Part of a small language model's weights.
Training: 110M tokens, 3354 steps.
Each number is 200 + 30 x the weight over its row's rms, rounded and kept within 0 to 999. Layers, rows and columns count from 0. The size before them is the row's rms in percent of the matrix's.

# o: layer 3 attention output (transposed), 128x128, rms 0.277, rows 108-127, columns 0-127
# v: layer 3 attention value, 128x128, rms 0.301, rows 109-127, columns 0-127
# gate: layer 3 MLP gate, 320x128, rms 0.311, rows 0-4, columns 0-127
# up: layer 3 MLP up, 320x128, rms 0.322, rows 0-4, columns 0-127
# down: layer 3 MLP down (transposed), 320x128, rms 0.298, rows 0-4, columns 0-127
o108,095,225,218,203,226,125,179,199,208,161,219,169,219,208,162,245,236,175,259,179,215,188,149,252,198,164,137,222,185,223,202,254,179,176,259,187,200,212,184,146,153,214,196,269,225,174,232,232,173,156,232,188,242,181,207,205,213,178,199,218,217,162,159,246,217,166,202,197,213,187,193,216,242,230,196,221,160,229,190,220,199,193,157,172,163,142,218,194,194,228,192,204,149,244,163,207,199,204,237,155,228,164,211,249,188,175,214,203,184,170,226,205,185,158,179,245,168,215,168,223,165,209,243,167,227,206,180,166,163
v109,099,221,241,180,172,233,200,211,194,242,249,183,230,164,245,203,172,212,144,201,202,195,214,174,201,184,160,185,222,247,204,219,205,209,186,208,193,216,177,218,207,228,201,187,227,208,231,219,210,175,119,176,189,264,191,233,209,159,210,229,237,250,179,182,201,212,231,224,236,227,221,206,222,265,153,197,153,232,205,199,181,198,199,137,243,281,163,196,176,200,142,170,237,154,213,228,180,195,256,216,145,234,203,189,155,178,234,210,223,195,146,171,240,219,166,161,205,196,223,173,230,155,173,187,210,155,183,211,181
o109,088,169,165,201,216,181,219,140,202,188,159,209,137,236,218,192,181,193,234,185,174,191,208,248,226,240,226,233,184,155,227,169,221,217,274,225,216,184,204,152,215,230,206,207,175,216,195,191,222,179,225,240,173,168,181,186,225,221,199,177,153,160,203,185,225,211,171,210,262,151,169,187,182,165,234,180,197,175,148,205,184,159,237,260,174,180,201,189,205,227,193,260,178,247,232,221,183,202,131,177,259,206,217,220,224,216,119,186,180,146,253,168,208,206,180,187,208,155,165,216,205,227,228,222,175,225,202,188,228
v110,095,189,204,203,240,263,239,164,263,220,183,198,168,182,226,195,175,194,204,222,255,185,200,199,187,185,205,223,191,199,230,248,231,172,259,207,219,238,209,169,224,180,179,208,166,232,187,262,240,212,213,207,203,209,208,260,192,222,215,185,226,212,134,179,206,202,189,172,145,200,179,205,160,233,221,198,189,203,187,271,216,182,212,174,204,197,212,231,177,257,268,155,142,179,204,187,195,180,189,166,175,198,199,210,138,158,228,250,203,182,242,228,231,200,221,225,206,210,202,267,154,177,216,205,188,136,224,190,269
o110,096,222,222,185,194,179,144,234,151,183,187,219,223,221,172,253,204,203,205,209,162,192,176,234,194,201,204,175,176,230,135,149,142,166,172,197,203,179,221,208,165,202,197,171,168,181,235,112,167,208,161,239,202,196,202,161,202,198,167,179,155,181,231,180,189,165,199,230,213,186,219,206,252,144,221,248,213,189,172,181,189,208,216,179,187,158,218,195,184,162,165,241,267,218,225,223,186,216,199,279,244,201,170,230,207,163,162,220,173,214,192,204,201,202,232,191,172,196,233,143,252,208,188,170,264,209,222,181,145
v111,094,202,203,184,208,177,244,190,245,182,184,218,179,241,257,175,235,217,174,177,219,202,168,196,167,186,189,201,232,244,172,207,184,145,205,262,200,203,182,173,229,160,173,206,198,179,210,201,220,199,180,213,238,207,206,174,217,141,181,213,220,188,142,237,240,164,210,214,192,208,282,166,215,252,213,219,207,244,223,232,178,212,146,233,228,179,200,132,202,170,208,191,183,149,125,203,227,235,202,182,161,173,230,242,205,170,216,221,196,226,130,215,189,207,247,181,214,186,143,154,221,193,194,210,191,232,209,187,280
o111,084,191,222,267,173,251,154,225,189,205,175,181,235,183,147,228,198,170,271,212,182,194,182,161,225,182,193,203,177,202,201,215,212,230,191,164,231,227,232,201,129,190,160,222,233,178,211,189,205,205,229,200,183,164,189,206,231,257,236,236,207,157,239,141,194,231,200,174,216,218,207,180,220,152,239,181,248,188,235,163,250,211,236,191,162,202,196,241,225,240,223,215,213,203,248,229,216,171,227,196,220,214,191,179,255,211,242,219,202,237,250,201,192,177,236,261,222,221,233,217,167,214,232,250,208,220,194,257,146
v112,090,230,145,180,230,176,184,223,165,161,229,264,165,237,212,179,212,110,161,168,199,232,198,192,206,206,245,183,245,181,232,231,225,203,193,212,170,194,214,184,231,230,191,220,202,185,193,224,141,187,222,154,225,206,190,189,183,139,196,213,207,199,173,172,185,253,203,171,182,198,172,196,223,186,178,263,155,208,203,211,191,188,223,169,237,210,173,239,157,176,215,218,203,220,240,209,199,235,181,175,142,217,266,193,223,201,188,226,270,180,243,238,237,191,157,223,248,206,163,183,188,179,221,247,185,182,243,184,136
o112,088,189,226,209,175,225,247,220,154,229,186,151,195,174,173,216,179,227,232,253,207,196,198,226,167,239,233,278,217,183,219,167,191,239,200,196,164,156,177,239,203,214,236,244,212,224,211,212,263,177,179,196,173,193,233,181,174,181,193,200,272,225,177,249,213,194,189,178,195,194,201,172,154,242,281,146,207,211,203,206,213,207,215,227,169,188,203,149,203,168,175,199,233,185,193,205,215,190,241,257,221,239,177,227,197,213,235,137,163,207,182,187,225,215,177,191,176,140,206,237,206,217,116,174,180,192,175,197,246
v113,099,186,228,192,228,230,175,203,181,221,212,168,237,225,200,231,207,135,142,212,197,166,250,231,181,189,195,225,204,199,196,171,220,173,187,222,187,142,249,253,167,224,189,176,185,231,216,154,167,125,212,237,191,182,209,214,156,196,245,200,227,245,231,188,206,213,270,170,174,239,144,182,159,211,190,187,203,227,226,186,168,209,161,211,217,146,199,183,239,167,226,187,193,188,205,198,208,216,194,216,238,222,223,174,187,177,180,164,208,217,187,268,181,201,185,223,181,291,185,185,195,181,207,179,133,235,260,242,171
o113,100,201,187,209,199,219,178,211,217,174,190,171,196,195,230,182,166,266,251,199,258,256,161,168,261,192,250,221,227,246,242,200,167,198,185,200,157,208,168,226,265,199,212,171,232,184,205,216,179,283,190,207,186,196,185,190,226,191,122,160,216,175,153,211,220,161,143,239,201,206,209,193,249,232,207,166,211,205,190,203,251,215,214,164,186,228,208,225,216,200,194,199,219,243,186,180,191,173,173,152,217,196,228,221,159,165,238,236,191,180,187,154,155,229,165,179,215,141,172,214,215,196,185,180,234,171,168,142,198
v114,088,253,186,194,198,242,155,147,195,211,163,212,213,170,182,232,145,226,195,226,243,150,212,185,185,178,163,218,198,206,161,228,183,216,177,194,142,190,184,208,186,186,147,228,212,171,191,200,207,134,158,218,245,246,209,218,202,214,239,252,196,174,196,191,172,210,219,144,242,186,200,179,227,182,173,193,198,172,193,172,266,185,200,209,215,216,218,220,233,256,167,223,195,157,214,193,216,225,160,262,166,226,234,209,203,142,228,143,150,255,197,169,233,244,215,203,227,203,233,123,195,194,210,206,197,218,185,150,203
o114,080,150,203,229,238,174,217,234,205,175,248,184,191,250,216,192,220,181,159,204,145,212,229,213,194,226,213,205,187,194,183,195,230,137,264,199,256,207,211,202,234,218,210,205,209,267,132,178,197,209,239,186,202,199,185,204,209,210,148,178,161,176,233,245,244,197,196,206,212,173,200,207,216,231,217,189,202,219,191,237,125,204,213,193,243,168,196,203,187,241,230,185,215,241,178,256,160,206,242,135,211,189,211,140,161,252,175,209,226,169,186,175,198,170,161,170,213,224,191,249,194,181,216,164,225,164,231,275,221
v115,084,166,184,151,170,221,224,209,225,186,255,192,183,215,211,206,217,157,246,230,204,215,207,193,167,198,152,202,213,235,217,173,242,231,185,201,159,199,231,136,216,238,189,214,167,202,220,190,162,191,217,150,186,184,177,124,235,199,194,193,223,235,186,219,213,145,203,254,162,188,187,195,226,225,157,202,180,204,227,200,237,196,227,202,228,170,200,166,209,207,146,138,236,200,156,167,135,227,244,196,184,200,255,180,162,143,170,218,163,156,243,176,204,243,186,201,258,239,233,146,220,206,200,191,167,169,241,196,193
o115,085,204,243,233,228,207,195,198,208,212,172,215,188,242,256,228,236,215,199,193,225,153,191,176,234,204,193,247,182,169,185,204,176,185,241,168,304,239,184,225,204,205,241,185,231,237,176,205,226,233,205,209,190,222,159,247,194,173,241,231,226,164,183,209,196,234,156,226,186,211,206,226,196,170,224,216,237,198,176,194,173,208,188,201,182,188,188,220,168,185,219,228,174,198,202,185,253,191,118,158,272,261,195,247,194,166,234,183,239,241,192,206,180,114,221,195,176,172,188,201,197,247,198,232,211,248,211,163,233
v116,102,157,202,207,212,236,162,208,211,195,276,194,155,164,165,247,229,216,257,207,258,150,211,199,168,199,242,191,208,221,215,221,218,182,219,185,155,223,192,198,228,247,210,220,209,252,201,163,161,193,217,218,222,177,212,182,193,163,206,263,172,187,221,170,174,234,199,240,184,180,226,212,214,170,204,163,138,224,235,276,222,220,149,255,192,191,223,185,198,128,196,198,226,198,158,222,173,215,229,219,213,236,191,220,134,188,198,254,185,141,253,166,167,197,217,207,183,181,155,192,191,232,172,203,209,188,204,222,215
o116,095,233,199,190,154,174,211,176,165,182,165,232,244,262,212,160,179,190,149,214,152,233,165,190,223,197,182,166,153,177,181,190,186,232,189,185,254,162,178,218,212,167,206,160,197,171,180,223,268,243,200,174,144,258,177,215,184,217,180,169,212,220,178,209,241,195,163,198,210,228,184,185,197,232,206,248,266,192,187,132,240,214,260,191,209,223,201,237,161,229,167,216,161,150,175,166,235,176,202,232,193,230,240,206,223,217,188,169,226,234,182,187,206,168,190,135,234,195,250,204,223,225,195,212,191,202,234,167,174
v117,093,219,180,156,241,156,223,195,200,228,219,193,168,253,206,184,152,212,222,167,270,275,172,194,194,192,175,220,165,217,292,199,194,200,232,205,170,183,227,226,202,156,186,146,182,233,245,167,199,176,212,186,214,155,146,244,172,187,236,199,227,216,206,180,139,207,169,179,165,223,190,191,213,196,225,222,229,220,161,206,162,219,190,173,192,238,256,209,187,246,181,203,183,175,215,235,157,182,192,223,196,206,133,157,214,245,249,197,184,164,219,208,187,175,201,215,215,237,198,195,261,227,177,184,185,243,211,158,221
o117,094,254,253,212,187,249,193,171,245,132,208,189,244,239,183,250,219,213,182,212,200,134,203,223,213,150,227,189,255,173,160,188,175,266,162,155,214,208,188,181,226,261,226,214,177,205,207,200,195,186,206,219,176,240,204,170,234,161,227,142,212,166,182,205,246,190,210,247,193,230,164,237,206,213,154,181,194,194,215,181,192,229,227,239,208,168,198,175,192,161,231,182,215,196,230,144,183,198,198,205,214,194,230,201,188,181,129,203,204,167,164,211,233,261,185,143,157,160,165,210,177,217,216,217,231,156,176,203,191
v118,084,172,160,171,203,257,185,218,241,211,142,209,181,223,166,215,186,188,258,205,189,180,202,130,169,189,230,196,191,285,189,199,201,205,179,194,165,138,208,238,197,230,167,188,238,229,195,185,200,180,248,218,156,135,243,201,190,238,210,237,185,203,210,211,252,196,150,201,191,208,167,185,206,185,239,214,206,217,180,230,224,245,216,220,244,159,201,111,199,200,168,237,181,185,168,241,170,195,210,252,218,203,215,166,202,168,191,225,194,174,193,237,230,206,172,199,215,153,208,152,227,232,175,157,186,203,156,213,149
o118,079,214,258,209,142,202,212,190,157,169,200,252,193,210,249,157,220,230,153,266,185,201,205,263,225,201,179,156,154,142,221,217,195,180,217,201,265,212,206,184,198,209,257,209,182,206,224,236,247,205,172,239,195,250,177,191,197,157,170,140,214,213,184,166,152,186,214,212,215,168,263,205,195,229,168,179,200,171,264,203,188,167,196,171,153,241,203,271,221,220,203,175,189,189,233,202,183,192,176,169,202,224,216,226,165,225,226,186,219,199,164,188,167,224,219,208,209,221,194,265,231,219,198,215,242,235,226,170,183
v119,105,166,175,219,246,254,188,237,208,207,218,182,186,179,134,183,202,213,149,169,225,197,227,215,179,146,226,231,197,164,167,159,163,170,161,108,191,226,169,214,215,191,158,155,217,188,179,199,177,261,225,181,204,154,203,272,196,199,141,194,173,177,183,214,138,195,176,206,233,184,245,193,160,194,194,273,237,207,199,214,189,189,189,254,202,236,192,222,214,246,198,197,187,210,184,185,177,156,180,216,176,223,212,182,214,177,212,175,155,204,186,235,209,177,204,249,181,215,242,204,184,229,239,254,230,198,232,171,233
o119,092,230,241,186,134,131,196,204,195,188,180,183,235,206,214,218,240,200,228,200,247,227,125,244,233,229,164,195,205,203,210,224,180,202,260,220,221,205,254,173,218,176,226,209,159,240,195,168,216,126,178,244,237,258,200,221,228,219,228,205,189,213,217,247,252,193,200,207,169,211,179,186,178,198,198,190,211,191,209,162,227,245,187,167,219,144,249,202,154,176,261,184,212,167,133,216,228,245,222,228,182,155,181,216,194,214,204,236,233,173,186,143,227,192,219,236,190,209,208,182,196,185,173,153,215,168,178,211,207
v120,079,164,187,153,204,213,181,215,201,196,226,200,173,208,186,229,201,196,190,135,240,178,200,178,208,226,257,134,178,193,198,134,163,182,230,200,221,211,223,161,197,180,239,154,203,188,181,245,173,183,227,215,175,261,159,175,178,200,151,161,217,178,180,178,218,210,223,259,178,221,194,199,185,190,242,186,195,181,202,178,179,217,220,177,215,158,201,236,153,291,184,233,210,248,199,185,187,167,164,140,161,166,246,187,233,162,174,140,158,208,223,223,214,182,245,201,245,235,176,222,216,129,220,213,207,213,201,194,208
o120,071,211,211,221,159,199,201,200,192,160,217,174,222,164,239,208,167,194,256,244,175,240,241,222,197,191,154,253,203,209,183,253,185,203,225,223,234,196,233,211,209,204,167,250,204,195,290,178,203,203,202,152,224,180,232,218,227,161,237,236,180,221,220,261,164,142,220,184,158,157,228,212,214,168,144,232,198,186,185,207,182,232,211,202,157,201,218,169,211,198,227,197,212,195,234,205,167,220,241,236,216,229,159,258,164,219,225,269,209,210,178,184,233,214,205,175,143,132,238,182,217,227,152,183,180,195,220,203,202
v121,095,192,199,158,197,220,219,235,238,248,186,168,227,177,221,210,207,199,177,175,159,180,187,194,249,194,202,142,181,191,242,205,221,202,211,192,220,212,251,124,200,199,181,178,162,165,193,201,154,192,208,235,216,232,231,173,244,214,205,221,225,220,228,194,138,205,259,219,151,260,261,153,258,180,230,189,195,186,203,189,213,180,188,189,200,187,165,102,182,224,208,159,210,248,242,238,144,234,201,233,224,188,213,173,184,211,202,221,162,202,229,189,178,223,232,177,192,161,218,189,219,215,240,176,186,212,163,240,142
o121,087,169,216,262,224,172,183,191,187,117,187,231,202,228,193,190,160,230,211,213,236,217,234,207,218,216,205,249,188,237,160,200,150,178,181,247,195,207,163,238,226,198,168,211,201,139,210,227,181,252,200,203,219,185,163,199,192,217,206,165,195,253,229,167,230,210,163,155,229,157,190,231,178,228,218,203,146,208,209,194,234,222,180,212,161,264,194,224,204,227,249,249,211,171,162,119,219,188,176,206,184,218,228,195,174,221,198,202,215,242,224,243,249,172,202,204,143,186,200,226,157,169,188,221,204,219,253,146,225
v122,095,202,240,247,165,203,207,200,172,209,114,246,189,202,188,207,167,183,199,197,195,173,205,174,137,209,195,221,221,180,213,165,234,228,199,242,209,218,159,187,200,218,172,232,206,225,200,196,207,267,220,219,178,151,196,243,203,227,186,233,185,264,167,221,191,199,216,221,163,168,218,144,241,208,127,188,161,231,158,197,237,180,165,172,252,211,243,197,176,166,216,197,151,204,207,243,224,144,219,167,237,178,199,183,244,180,213,196,255,210,256,192,136,218,186,225,161,170,209,252,171,188,174,189,211,241,214,220,193
o122,094,222,177,160,206,170,218,182,257,195,210,133,158,163,185,162,286,211,178,228,198,263,176,163,219,172,170,172,219,245,167,210,225,212,178,174,177,220,236,219,177,175,245,174,193,204,161,232,180,186,145,157,187,245,143,141,149,198,163,200,192,176,228,179,198,178,206,150,200,228,233,267,163,214,221,203,232,184,209,213,221,225,178,226,182,181,196,228,275,198,147,229,224,188,191,180,167,216,200,192,173,233,190,233,215,202,177,167,160,201,162,200,188,215,250,234,213,244,234,174,213,214,208,200,199,171,197,216,179
v123,101,252,202,252,247,208,183,198,241,193,166,215,214,162,169,169,226,224,203,240,223,199,222,223,242,149,154,175,208,213,180,134,228,220,182,238,225,228,255,199,182,129,140,183,214,239,199,219,215,150,168,224,245,191,170,204,210,205,178,199,178,230,261,172,195,228,221,183,197,190,193,237,208,171,198,205,215,171,213,223,181,224,211,173,193,139,188,177,258,238,206,251,165,192,226,163,172,198,193,218,188,188,210,207,171,182,212,136,152,124,142,230,165,195,218,213,202,237,197,184,216,221,162,203,187,206,197,257,182
o123,093,186,222,175,172,190,216,212,156,194,193,192,171,256,183,251,162,234,184,152,194,212,205,202,192,233,233,213,194,233,188,299,152,171,207,171,218,198,209,185,236,234,230,213,173,169,194,172,168,215,245,248,205,205,238,206,182,239,243,141,203,189,170,207,225,154,168,203,190,191,187,203,217,220,245,163,195,208,160,151,177,162,186,206,233,230,226,216,199,172,185,187,198,216,160,210,162,210,235,211,183,186,209,209,219,183,171,255,236,228,253,181,177,242,160,221,148,175,257,191,152,151,224,222,240,145,224,151,185
v124,109,197,172,263,158,168,173,194,219,218,192,240,188,208,258,260,156,204,175,201,213,139,187,216,224,133,204,231,187,241,208,237,219,197,225,243,206,242,199,214,217,185,212,164,185,204,241,216,195,220,195,205,237,185,201,193,176,202,190,164,243,194,216,280,213,152,164,213,176,225,192,252,288,181,169,183,200,227,232,224,177,144,238,218,164,221,212,228,173,212,240,230,192,216,241,194,208,226,206,184,247,196,230,188,215,172,232,216,236,212,242,224,167,243,163,228,154,158,229,188,179,210,184,147,178,160,217,190,189
o124,103,194,251,172,257,222,131,224,202,191,239,170,166,205,224,216,191,151,227,217,197,263,211,184,199,228,248,220,208,165,221,197,130,204,176,232,234,178,205,213,215,206,198,199,172,145,213,168,198,197,190,242,192,214,208,188,189,177,227,205,175,253,174,180,230,267,244,164,207,175,153,191,174,249,227,165,214,173,197,185,235,205,151,185,243,221,194,150,158,189,177,205,245,232,206,221,150,192,181,189,190,190,191,170,223,225,112,189,165,170,167,170,176,178,265,171,199,232,216,215,212,216,165,170,213,252,186,179,192
v125,110,182,182,229,206,223,230,176,228,212,244,220,165,227,206,191,196,180,181,172,187,213,150,198,152,228,247,219,175,258,246,159,159,218,216,167,164,209,133,186,213,252,173,187,173,235,184,207,235,160,201,228,196,243,185,204,206,250,260,246,186,211,179,240,173,268,181,210,162,200,167,208,225,200,234,202,220,275,181,190,196,192,199,230,193,211,217,162,193,209,239,228,234,204,261,233,246,242,230,248,202,203,259,242,243,210,174,175,215,177,158,211,183,186,208,184,168,198,232,175,215,187,154,176,241,158,181,204,192
o125,097,152,194,204,197,157,174,203,180,200,158,213,209,174,190,201,233,181,216,183,183,197,223,222,249,170,185,179,194,176,195,289,228,247,165,238,255,144,208,219,222,232,220,212,209,172,224,167,193,214,208,185,223,160,196,182,174,135,181,152,226,209,200,166,232,184,221,219,200,212,240,196,175,188,196,202,165,125,214,260,241,168,203,199,202,184,152,219,190,194,135,182,194,153,173,186,165,166,214,110,219,199,159,221,182,216,205,231,190,192,237,196,249,193,257,184,210,175,144,219,220,240,225,185,175,243,161,208,219
v126,103,165,204,222,201,203,238,213,238,215,171,190,215,227,216,228,194,170,197,151,224,186,184,226,257,234,213,215,233,220,235,256,213,189,196,200,187,208,122,209,208,249,201,179,241,176,185,174,199,165,187,230,191,190,245,145,209,261,225,218,236,197,183,229,184,210,195,211,226,176,135,208,216,216,192,189,210,205,183,237,237,205,165,140,192,193,134,176,166,208,227,151,207,258,194,196,204,245,235,172,176,149,194,161,257,166,245,204,213,185,198,195,180,122,196,218,147,209,247,231,234,180,188,171,225,214,248,201,152
o126,099,212,214,199,163,160,141,178,193,235,229,198,177,150,224,210,193,211,216,185,141,236,214,199,216,160,239,170,227,254,163,136,158,195,202,191,139,200,215,205,184,177,175,198,199,173,250,173,173,231,225,147,236,204,166,224,209,114,175,183,186,221,243,167,207,242,208,204,175,239,244,181,205,197,228,174,183,216,239,185,215,227,204,253,243,225,241,182,240,183,159,211,242,185,180,198,234,180,194,182,241,250,192,211,187,197,193,190,205,187,201,227,185,194,238,198,234,189,166,126,158,188,194,243,157,199,166,203,256
v127,104,194,256,226,221,210,200,232,200,190,190,179,218,189,247,214,122,199,237,217,192,245,186,205,213,244,217,211,185,169,241,214,237,227,205,218,182,155,206,207,251,230,172,189,207,183,240,180,227,207,238,228,187,125,207,279,178,187,124,225,238,190,198,204,168,174,166,213,215,181,196,213,183,202,209,231,185,225,157,178,169,204,205,162,165,167,184,262,236,176,246,206,195,205,171,215,209,260,211,209,178,216,233,141,202,238,234,225,146,187,215,235,129,164,224,159,256,200,193,188,244,189,203,188,195,206,187,163,215
o127,096,238,163,179,170,234,194,139,202,223,226,139,171,279,185,211,245,221,195,237,190,161,230,172,193,162,213,191,216,231,172,203,141,131,174,167,189,228,171,230,204,155,233,204,179,195,185,233,165,199,188,200,162,187,218,195,193,193,191,170,206,253,190,189,254,202,238,196,182,217,213,172,213,157,211,187,229,193,238,201,222,197,187,229,237,197,239,179,186,219,185,217,162,206,214,200,189,141,185,181,208,176,196,278,169,192,197,189,220,201,134,214,292,248,158,169,150,181,215,258,181,175,198,198,166,216,204,209,191
gate0,094,210,252,132,210,170,223,157,202,235,212,170,275,188,194,187,172,225,210,211,208,226,210,214,255,199,136,214,142,172,214,232,218,211,151,217,183,191,193,201,228,151,228,185,203,212,207,174,217,223,181,180,220,273,233,221,193,174,199,166,222,213,263,220,187,186,171,179,182,171,241,162,221,198,249,215,219,199,178,164,240,202,226,146,210,255,225,195,212,218,246,157,182,248,210,152,199,194,194,223,169,208,224,224,265,204,257,261,181,210,199,166,201,203,195,191,208,167,140,185,168,209,217,194,143,225,177,205,216
up0,093,213,244,217,142,191,198,214,196,211,204,233,248,214,220,211,174,207,186,213,204,185,234,158,187,240,187,188,272,148,202,196,173,253,196,218,254,153,212,185,201,246,172,196,243,267,234,220,201,240,187,225,205,251,165,133,209,162,256,181,218,197,205,218,203,183,122,147,189,204,227,196,211,192,239,191,215,242,193,173,246,245,219,206,216,216,151,195,169,211,272,181,221,223,193,227,239,140,231,222,211,191,224,201,200,170,225,215,238,201,186,183,247,166,224,165,200,245,184,172,248,168,205,195,196,212,184,187,199
down0,097,243,140,191,187,248,210,196,211,205,207,167,206,231,194,211,243,191,165,192,181,200,225,201,207,208,237,208,190,244,188,196,230,190,176,211,171,192,172,234,217,257,179,241,225,157,155,228,145,171,149,223,126,152,158,132,196,249,173,226,156,192,218,221,170,243,203,174,211,200,201,248,191,169,179,155,212,215,166,238,161,192,212,168,211,161,189,168,244,208,175,183,214,187,192,190,154,151,207,190,221,223,152,173,224,235,148,156,236,128,205,167,186,219,201,246,206,222,228,202,179,167,188,180,200,194,168,246,221
gate1,094,184,239,219,199,215,131,236,178,160,210,205,206,186,263,191,187,233,154,194,158,286,240,236,213,195,207,224,207,175,183,195,184,219,206,211,269,217,183,225,185,225,192,202,178,197,215,162,178,207,235,184,174,256,220,224,222,187,210,194,191,154,182,183,125,184,244,210,240,200,219,217,127,166,205,250,232,209,133,248,192,182,242,152,231,192,252,182,227,207,137,221,186,207,216,193,182,219,223,172,241,209,190,180,200,210,238,234,215,223,191,211,191,215,216,190,209,185,192,190,257,206,210,166,237,205,266,235,168
up1,090,207,192,210,158,163,265,194,183,215,184,213,185,189,169,221,215,167,206,193,198,132,206,192,242,184,181,179,151,237,274,233,202,163,194,217,171,201,212,186,229,208,211,171,239,222,143,213,240,279,151,196,204,178,202,177,247,209,171,181,195,196,208,226,248,192,172,200,198,187,181,193,228,195,158,143,182,161,246,206,203,219,194,178,194,179,237,230,184,215,205,177,192,183,146,174,205,184,128,229,226,210,237,218,234,187,202,182,183,124,212,192,229,205,196,203,163,180,156,184,113,212,208,218,149,210,153,189,254
down1,088,180,229,149,222,159,177,230,218,174,167,208,203,172,221,196,201,143,211,167,176,216,194,214,226,204,194,194,247,174,218,179,183,249,215,220,201,205,194,199,229,241,224,173,226,193,200,220,162,200,212,237,169,212,206,210,190,225,186,276,219,197,177,201,141,226,182,191,213,154,205,175,143,164,145,242,138,213,175,170,185,243,194,195,161,186,249,182,174,160,246,200,188,176,127,202,178,172,185,220,225,166,227,223,194,198,243,157,226,201,189,179,166,201,125,121,137,170,185,215,227,215,225,222,216,149,196,161,218
gate2,089,142,250,187,180,125,175,181,151,207,197,216,167,192,248,227,193,211,177,158,167,215,173,217,244,238,176,152,172,247,203,167,165,246,205,199,195,172,221,234,204,151,231,162,236,192,199,181,202,252,192,232,218,224,260,186,167,245,157,168,142,189,208,217,186,165,151,221,202,189,186,167,219,162,205,269,212,214,160,194,175,200,208,227,218,165,221,234,232,162,212,179,167,166,224,215,184,168,187,221,206,234,179,168,192,192,171,193,268,214,245,193,244,154,209,161,218,190,171,196,200,223,211,205,219,158,245,214,213
up2,085,141,241,222,203,141,197,158,173,194,198,217,179,180,262,234,201,193,188,211,111,197,173,195,233,216,189,134,177,253,158,197,182,241,198,223,248,205,213,198,193,157,229,142,257,183,217,202,194,257,172,220,219,215,270,182,178,192,191,187,182,198,229,190,172,212,133,158,204,177,197,220,235,182,213,271,156,202,205,155,168,167,215,208,246,197,176,216,226,177,164,178,173,181,197,202,184,189,226,216,186,227,234,196,187,241,178,184,186,245,222,226,271,167,231,189,224,193,202,218,165,216,226,205,197,154,202,187,197
down2,089,166,166,198,181,214,195,209,199,133,217,158,209,221,196,179,161,262,168,212,215,190,197,198,126,168,216,224,178,125,184,236,259,154,238,205,165,240,198,195,233,181,178,186,229,214,183,219,194,169,201,192,229,209,167,213,132,222,224,228,229,173,179,183,235,202,174,158,168,194,242,204,243,250,227,194,239,204,249,199,213,185,168,219,194,203,199,213,155,256,145,237,259,190,209,204,218,278,216,171,186,192,157,155,221,221,164,163,209,201,211,175,193,199,216,199,219,182,256,174,167,193,172,198,174,229,174,190,232
gate3,101,187,225,281,203,212,228,238,268,193,213,174,203,201,146,201,186,224,221,176,231,202,184,188,162,193,174,258,234,190,181,153,229,185,194,222,170,265,177,233,184,196,245,181,186,123,206,230,188,187,167,168,206,258,197,240,200,288,188,181,176,222,210,192,250,241,234,127,225,239,167,203,188,202,184,157,205,180,174,185,224,191,199,224,179,221,221,166,188,186,180,241,205,138,216,195,178,218,204,152,183,196,194,247,211,208,173,171,190,174,202,179,167,239,177,188,146,235,174,231,185,213,173,181,207,191,224,235,174
up3,103,221,205,238,194,199,186,183,261,194,140,197,211,212,181,203,191,209,210,230,193,164,189,230,200,227,189,174,182,226,205,180,228,184,172,231,217,200,179,176,144,232,179,232,231,195,219,174,171,254,228,204,158,245,205,214,137,219,310,184,202,236,172,215,221,186,168,225,204,194,240,199,203,196,174,236,278,197,192,206,163,223,224,199,225,233,195,210,225,192,242,190,200,194,181,215,201,148,168,199,184,163,247,218,192,247,212,222,202,213,170,246,159,108,207,198,203,181,165,162,197,234,164,161,174,122,230,182,195
down3,107,151,182,226,253,197,204,220,189,196,177,197,162,203,209,244,186,155,157,153,241,201,185,207,193,190,186,191,201,253,211,256,204,212,179,214,144,194,191,197,150,226,236,178,166,128,173,183,232,178,214,155,204,166,166,234,214,152,197,200,146,245,133,181,207,192,203,184,175,264,173,199,234,191,211,174,210,172,241,212,245,152,228,175,209,165,200,237,198,149,164,220,199,227,208,194,211,256,240,230,207,191,179,277,186,222,185,199,224,249,147,174,237,194,195,235,225,242,226,181,236,211,216,192,214,220,175,203,227
gate4,097,210,204,205,236,192,222,211,231,201,159,216,197,148,175,181,198,189,156,196,252,152,221,142,152,200,237,216,219,193,225,158,205,195,176,192,185,203,244,222,220,200,246,178,235,216,219,217,228,231,164,210,194,208,205,236,198,217,179,173,213,124,246,219,229,206,165,122,212,214,190,285,222,224,208,227,246,183,184,191,185,257,243,158,187,158,206,186,193,205,201,206,190,151,145,229,181,234,185,220,187,159,248,211,174,144,185,215,175,150,214,225,223,227,133,232,237,227,193,186,170,206,188,210,186,228,182,196,142
up4,103,202,217,160,158,210,229,213,229,144,194,189,161,193,157,203,206,253,119,161,191,227,233,207,222,184,201,156,204,225,246,205,227,217,230,201,176,218,165,223,183,223,219,191,208,229,205,206,168,190,248,126,150,220,173,203,188,212,189,166,161,201,232,221,230,209,202,233,224,222,229,199,214,166,188,220,197,185,206,196,197,152,174,191,186,122,182,221,185,187,224,180,214,189,194,140,191,230,212,200,189,244,185,197,201,188,172,169,126,200,170,229,148,140,219,249,192,205,198,243,277,238,172,223,165,264,169,180,186
down4,103,239,180,136,182,219,192,173,222,229,204,219,172,177,218,204,224,144,210,226,157,179,214,233,175,216,245,173,210,188,158,214,139,166,227,226,261,166,162,196,208,164,162,161,204,200,200,247,190,204,174,227,240,256,195,204,237,208,186,223,177,167,204,247,184,189,220,203,199,116,185,172,190,167,210,167,166,208,181,165,189,191,190,184,171,209,200,223,199,180,138,226,200,194,226,242,176,128,188,184,153,181,192,202,203,169,215,186,190,191,217,205,236,209,154,188,190,145,180,239,171,183,186,255,229,107,245,205,205